{
  "norm_eps": 1e-06,
  "rope_theta": 249000.0,
  "rope_fraction": 0.75,
  "bias": "none",
  "optimizer": "adamw",
  "lr_head": 0.00738,
  "warmup_steps": 347,
  "schedule": "wsd",
  "decay_fraction": 0.905,
  "decay_shape": "exp",
  "max_steps": 10920,
  "dataset": "wikipedia_en"
}
Each number is 128 + 32 x the weight over its row's rms, rounded and kept within 0 to 255. Layers, rows and columns count from 0. The size above them is the row's rms in percent of the matrix's.

# layer 3 MLP down (transposed), 512x128, rms 0.0757, rows 484-496, columns 0-127
size [107  57  99 102  95 102 107 102 108  94 129  96 103]
[[115  67 140 148 147 146 129  94 139  93 126 106 122 119  82 131 107 173 121 184 174 102 146 107 107 116 152 200 131 127 136 156 187 152 129  87 129 123 150 104 152 168  80 117  47 119  74  58 101 125 101 137  83 167 132 117 135 177 120 189  95 150 129 147 123 134 119 118 182 127  85  87 143 134  99 107  63 122 154 148  75 106 118 147  83  69 149 133 157 100 132 124 115 167  44 151 164 126 145 182 130 138 158 157 140 144 131 147 178 166 175 156 144 110 171 117  82 180 140 106 177 158 150 154 176 128 161  97]
 [135 124 113  60 138 163  80 150 111  50 138 118 142 118  93 103 160 129 173 147 115 171 127 118 121 153 182 133  70 164 136 127 118 112 124 139 121 163  75 122 136 187 107 121 141 150  86 108 114 124 116  75 129 197 147 129 110 138 200 104 136 153  69 141 178  68 134  94 126 108 121 136  54 105 127 103  99 139 103 123  97 117 131 140 172 137 149  88 135  83 143 141 100 107 111  97 117 122 135  79 112  94 166 151 154  99  93 142 165 129 193 201 212  83 168 196 119 136 119 164 108 156 106 127 136 107  71 102]
 [ 55 108 148 134 139 126  95  79 105  92  67 151  76 141 119 170 109 166 178 169 103 176 139 101  96 137 101 154 118 112 122  71 118 167 124 151  87 108 155 148 133 135  82  92 137 151 102  80 149 125  93 159 105 180 132 167 139  63 151 144  89 144 116 107 114 167 147 106  96 105 110 143 126 120  83 124 112 165  76 134 101 124 158 127 176  93  38 112 153 170 136 178 108  91 136  91 136 142 148 145 133 148 113 108 147 161  95 124 125  56  61 192  76 131  97 103 117 116 116 159 105 119  89 163 136 188  74  98]
 [ 71 106 111 159 136 103 169 143 152  92  88 138 216 121 151 144 149 116 136 202 134 110 106 114  26  98 128 103 111 114 125 174 169 147 121 158  71 151 124 146 115 191 127 117 151 124 161 172 151 107 147 101 104 168 134 180 155 167  96  84 105 161 154 144 185  90 132 129 138 163 137 133 122 113 143  78 122 170 168 105 140 139 120 106 131  77 163  81  79  56  95 133  94 132 144 129 165 101 140 142 118 147 143 120 136 120 121 161 129 112  94 117 110  91  97 177  61 127 121 138 137 120  95  80  67  98  77 185]
 [103 155 128 131 106 137 127  99 125  90 135  96 146 105 126  47 135 124  92  67 182 136  92 111  55 138 136 160 172 144 174 105 155 152  97 202 142 175 160 105 137 193 130 148 127 140 160  77 122 142 149 116 116 143 155 133  80 141 122 131 156 146 117  50 150 134 158 142 166  73 104 107 146 136  92 115 124 150 114 109  91  66 104 148 105 131 110 146 150 151 216 113 107 132 126 119 152 101 148 178  81  78  96 114 102 185 144  82 150 109  78 116 167  83 116  65 138 102 155 103 168 146 141 129 182 145  81  93]
 [124  71 125 170 125 146 106 169 160 100 110 123 126 156 113 122 109 156 157 131  85 127  94 163  85 154 147 133 172 146 170 146 108  98 132 136 183 136 156 104  90 145 110 141 200 142 134 112 128 147 200 150 114 116 118 171 128  68 161 177 110 123 147 101 112 162 153 104 152  77 137 132  84  77 131 122 135 161 113 106 141  93 129 112 158 177 149 104 131 200 120 132 110 151 161 157 165 115 110 115  94 137 172 114 168  62 198 186 124  90 162 124 133 118  66  53 108 133 185  91 182 111 136 170 201 108 124 178]
 [ 82 183 130 117 102 114 106 129 125  76  90 172 124 143 112 123 123 106 165  90 106  77 106 106 108  81 186 119 132 151 161 138 106  90 138 145 126 181 119 119 105 122  86 124  97 151  35 151 142 173 160  86 145 119 137 137 133 162 104 164 103 145 129 134 143 129 122 128 118  44  84 141 105 149 202 110 145  85 125 101 129  52  83 170  98 130 127 187 128  98 135  96 101 115  98 186  90 137 159 100  84 144 155 147 153 160 123 117 154 158 172 173 126 152  94 147 183 157 148 168  97 178 146  85 205  96 131 120]
 [196 137 192 120 180 167 126 176 154 119 145  87 151 131 161  88 120 158 181 126  88  89 110 104  87 134 141  70 146 138 142 108 169 155 110 119 124 106 131  86 118 105 109  96 105 109 164 124 133 174 182 111 160  64 111 129 181 163 124 135  94 145 198 138 138  79  74 155 144 140 162 134  76  50 135  60 129 145 164 129 125 117 186 107  91 118 167 124 143  87 165 116 125 179 159 162 118 148 129 128 108 153 102 143 133 133 151 152 188  98 184  98 117 105 129  92 146 101 115 101 152  56 153 183 168 132 127 138]
 [106  93 186 112 125 124 124  99 142  74 164  82 110 197 112 100 134 102 177 124 107  58  73 157 116 165 108 127  26 148  94 102  91  68 142 103 156 152 115 104 155 170 197 144 154 178 139 181 140  90 106 121 175 142 138 125 128  89 193 113 157 146 142  95 123 119 150 119 130 103 110 107 148 119 171 163 136  26 119 119 150 102 132 131 126  77 114 113 164 166 117 136 161 160 130 124 118 127 128  80  75 122  95 149  72 154  82  90 150 117 155 131 168 119 134 142 164 162 102 148 131  93 121  88 127 146 156 119]
 [135 107  91  83 146 156 114  96 176  53 165 153 156  89 111 120  82 156 115  78  95 159  98 127 124 152  90 119 109  86  89 121 128 105 155  56 112 129 182 129 156 120 104 148 101 133  56 149 115 116  48 166 151 197 135  92  87  97 139 186 107 144 111 119 154 118 111 112 135 140 120 118  93 123 136 156  86 119 147 137  94 169  68 116 114  76 151  95 133 105 109 126 116  82  90 111 187 144 118 113 115 151 168 144 202 122  86 160 164 115 128 123 140 150 187 181 160 149 124 121  93 126 119  53 117 114 146 186]
 [105  99 146  61 125 136 138 110 132 103 117 129 159 138 152 111 110 101 165  98 120 142 137 143  93 129 150 148 148 170 173 157 118 134 156 167 138 169  93  44 116 112 146 172 151  85 167 146  64 149  79 134 119  75  71 128 202 168  86 112 162 123 145 114 169 146 102 160 126 135 152 153 105 121 132  94 112 107 107 186 152 123 112 118 141 127 135 160 146 134 166 124 110 129  75  84 159 139 177  94 113 153  76 128 175  63 131  78 165  66 119 158  89 115  95 143 133 150 110 208  64 171 109  64 133 150  79 131]
 [ 95 144 208  98 125 167 125 175 190 119 121 119 167  80 101 105 109  70 160  91 203 148  88 140 142 110 147 114 107 157  77 109 156 113 134 153  69 130  79  96  92 121 155 143 170 136 154 179 120 162 144 177  48 122 151 122  77 129  86 152 143 141  96 143 121 147 109 107  73  90 117 143 143 141 105 126 124 153 126 145 146 117  73  76  79 127 150 129 163 137 135 173 112 155 124 120 110 147 133 140 165 116 157 143 139 153 155  66  80 165 162 114 132 201 122 159 115 143 129  90 138 117 123 126 139 219 106  62]
 [138 130 160 118 137 105  81 155 117 148 140 144 123 151 119 127 143 122  87 126 143 138 128 110 126 151 109 127 162  86 102 138 172 171 121 195 102  48 121 147 124 173  86 143 130 109 137 141  92 116 135 129 135 110 113 131 130  82 226 106 140 119 123 104 166 128 128 116 121 137 146 101 164  88  67 100 128  95 159  94 190 157 169  32 149  58 122 167 128 159  99 135 168 148 137 161  62 157 135 120 168  98 166 134 124 186 118  86 151 123 134 118  89 171 197  57 109 144 108  95 143 144 201 156 156 170 138 163]]
# layer 3 MLP up, 512x128, rms 0.125, rows 485-496, columns 0-127
size [ 75 102 101 104  98 110 109 105  97 124  97 105]
[[152 169  94 132 115 153 167 119 108 186 128 140  94 128 150 117 156 134 134 152  70 138 121 151 186 107 158 122 139 167 119 175 122 142  89  94 172  97 121 140 105  74 120 158 165  97 108 151 164 125 128 125 161 121 128 148 163 192 122  92 167 115  95 114  84 171 122 176 158 108 120  97 235 136 108 148  97 120 112 104 109 102 170 127 173 192 115 128 127 175 112 145 142 138 170 133  90 129 118 144 171 178 157  79  69 163 234 103 102 137 150  87 145 128 137 105  96 109 135 145  93 149 161 135  74 167 160 182]
 [132 110  44 140 127 122 164 125 115 126 148 172  90 106 174  84 139 106 129 137 101 132 150 100 130 102 206  99 102 119  53 127 103  69 129 147 132 114 107 116  81  34 160 139 153  50 116  92 141 140 130 133 148 148  87 175 128 127 106 167 178 163 193 160  21 130 129 168 160 136 121 166 115 154 154 155 150 153 135 152  99 143 135 140 115 181 118 147 124  95 129  85 147 156 176 135  88 154 106 139 110 114 128 127 157 141 111  90 138 155  66 125 172 133  74 171 128 159 147 104 120 133 127 133  75 170 155 128]
 [171  76 115 175 100 169 133  95  81 121 168 139  98 179 153 152 107 146 138 157 132 154 150 100 113 163 120 123 130 154 118 118 121  89  79  85 190 115 147 171 152 149 102 146 221 127 101 133 158  80  80 122 140  88 106 139 126 114 148 130 128 141 166 116 132 161 129 101 127  86 117 116 118 164  77 110 153 150 145  86  99 119 163 118 211 166  56 176 132 113 111 108 132 107 133 129  78 115 118 127 109 178 211 164 105 118  85 165 121 106 132 169 175 135 104  77 160 130 128 146  70 122 225 132  92 108 128 114]
 [157 171 125 143  96 114 118 181 143 169 124 129 121  87 138 189 134  79 113 170  82  90 186 100 140  92 155 139 144  93 106 132 160 106 160 151 168 123 137 138 142  88 187 151 127 153 100  96 119 173 127  98 177 172 114 116 108 142 113 127 131 148 169 136 111 147 105 158 107 170  94 138 112 114 169 164 136  90 181  98 122 108 150  62 152 134  45 148 147 127  99  81 219 160  88 178 115 165 146  74 111 115 104  66 141 170 175 131 120 133 139 136 149 127 186 112 155 127 203  99 149 162 165 135 130 155 183 129]
 [165 130 133 117 147 115 144 140  96  97 184 199 153 179 120 123 129 104 209 123 117 109 131  70 138 176 133 121 106 184  94 127  89 115  70 110 212  85 181 116 146 125 147 101  76 114 106 119 125 157  72 117 150 120 151  66 152 103  84 136 166 132  93  71 154  94  87 145 140 118 135  82 166 156 185 147 152  98  94 149  95  68  96  99 131  98 117 108  59 121 149 131 154 112  92 182 116  94  99 192 139 140 144 120 122 156 123 113  98 117 130  92 145  66 127  90 105  99 126 142 134 106 171 102 160 102 117 162]
 [162 123 109 223 144  80 186  68 147  96 104 146 126 117 143 204 143  61 171  83  98 145 153 171 118 108 166 115 144 134  90  58 105 165 107 138 153 121  77 164 126 180 138 141 132 135 171  81 104 142 187 131 165 136  83 102 136 114 110 146 104 127 107 161 151 179 145 141 137 108  98 114  96 163 132 122 145 133 118 125  91  61  92 142 126 179 109 152 139 175  84  91 162 125 141 168 138 131 133 138 135 102 149 138  88 153 126  76 114 120  97 140 113  99  55 114 145 133 228 182 112 121 132 129 120 132 123 158]
 [156 115 145 124 136 160 122 146 108  75 182 154 127 167 148 164 130 124 148 161 108 122 128  66 121  78  98 145 161 147 101 178 109  69  71 143 123 113 147 145 129 163  67 149 112 109 114  90 116 129 125 105 160  97 157  88 170  97 121 112 125 128  68 101 127 109 125 139  71 110  97 105 187 170 135 130  80 147 128 107 107 141 164 109 150 134 160  57  90 124 146 169 171 128 118 124  91 121  92  77 123 159 182  41 113 168 145 112 121 172  64  62 146 125 111  55  92 130 142 124 100 122 111 185 127 155 104 196]
 [114 111  87 168 107 120 165 112  92 144 148 115 108  56 140 163 135 107 103 147 168 120 162  84 158  66 133 111 122 116  64 155 176 107  87 145 143 121 142 130 169 135 133 115 114  99 156 176 136 130 161  96 164 179 114 151 137 143 142  48 112  53  75 122 182 128 151 129 139 172 163 128  82 153 107 146 178  81 123 181  93 151 123 150 134 122 164 222 128  97  95 134 165 138  97 127 128 109 139  83 122 187 161 106 123  80 166  87 110 126 115 132 132 108  83  86 126  61 148 156 172 159 140 175  96 129 123 172]
 [131 101 110 180 110  94 191  64  96 196  96  94 155  90 153 147 158  96 139 200 111 138 127 130 175 109  94 151 168 122 153  65 144  90 140 103 110 105  78 160 148 147 212 145 119 133  44  91 188 119 131  98 136 141 150 124 142 148 134 119 134 122 150 170 118 124 111 102 151 100 109 111 151 187 169 129 100 137 147 112 112 141 121 118 140 147 138 108 127 128 133 162 201 136 193 146  88 127 168 153 118 169 129  98 138 122 165 147 125 134 143 150 108 200  48  59 116 158 153 169 106 137 174 169 120 126 123 151]
 [188 139 141  95 179 117 144 101 159 144  75 155  55 144 139 141 125 111 150 126  97 125 112  60 145 107 142  70 110 152 158 135 133 125  96 126 134  95 158 118 164  88 107 149 128  96 103 131  89 162 184  82 136 100 108 113 100 121  87 158 227 131  71 137 105 128 101 142 125 135 118 126 138 110 147 139 124  73 105 128 127 172  85 128  96 144  79  92  94 163 125  90 175 148 158 111 128 152 109 138 164  97 119  93 161 133 190  98 111 123 159  68 180 152 192 140  94 157 102 113 148 170 118 177 103 158 190 207]
 [131 133  83 141  86 141 119 130  70 122 104 116  75 145 150  79 152 121 190 147 103 137 131 119 149 171 135 153 101 130 119 151  44 131  83 165 137 118 163 185  81 108 126 125 193 119  95 145 112  68 162  66 163 149  99 139 121 161 170 155 136 102 151 149 120 121 119 204 120 191 126  38 176  96 151 182 158 138 138 143 162 159 168 157 166 130 145 135 170  93  96 145  93  94 124 143 134 135 172 144 125 173 179 106 172 142 151  94 102 129 129 114 173  87 103 138 107 127  89 167 178 107 105 110 122 179 150 132]
 [126 126  95 117 101  94 150 131 114 140 162 129  97 153 168 180 109 149 105  62 113 117 113 110 120 146 149  58 135 174 113  89 112 195 103 136 110  83  63 129 127  98 152 134 171 118 141 130 147 121 191 165 184 128  49 189 134 109 210 147 123  69 161 163 132 154 169 161 183 165 141  81 144  98  98 129 170 121 133 153 173 128 126 129 104 149 164 180 160 210 100  97 147 164 119 119 162 143  63 124 126 109 183  87 147 100 110  98  89 121 147 116 112 167 135 110 114 107 147 106 135 142 119 146 133 153 145 179]]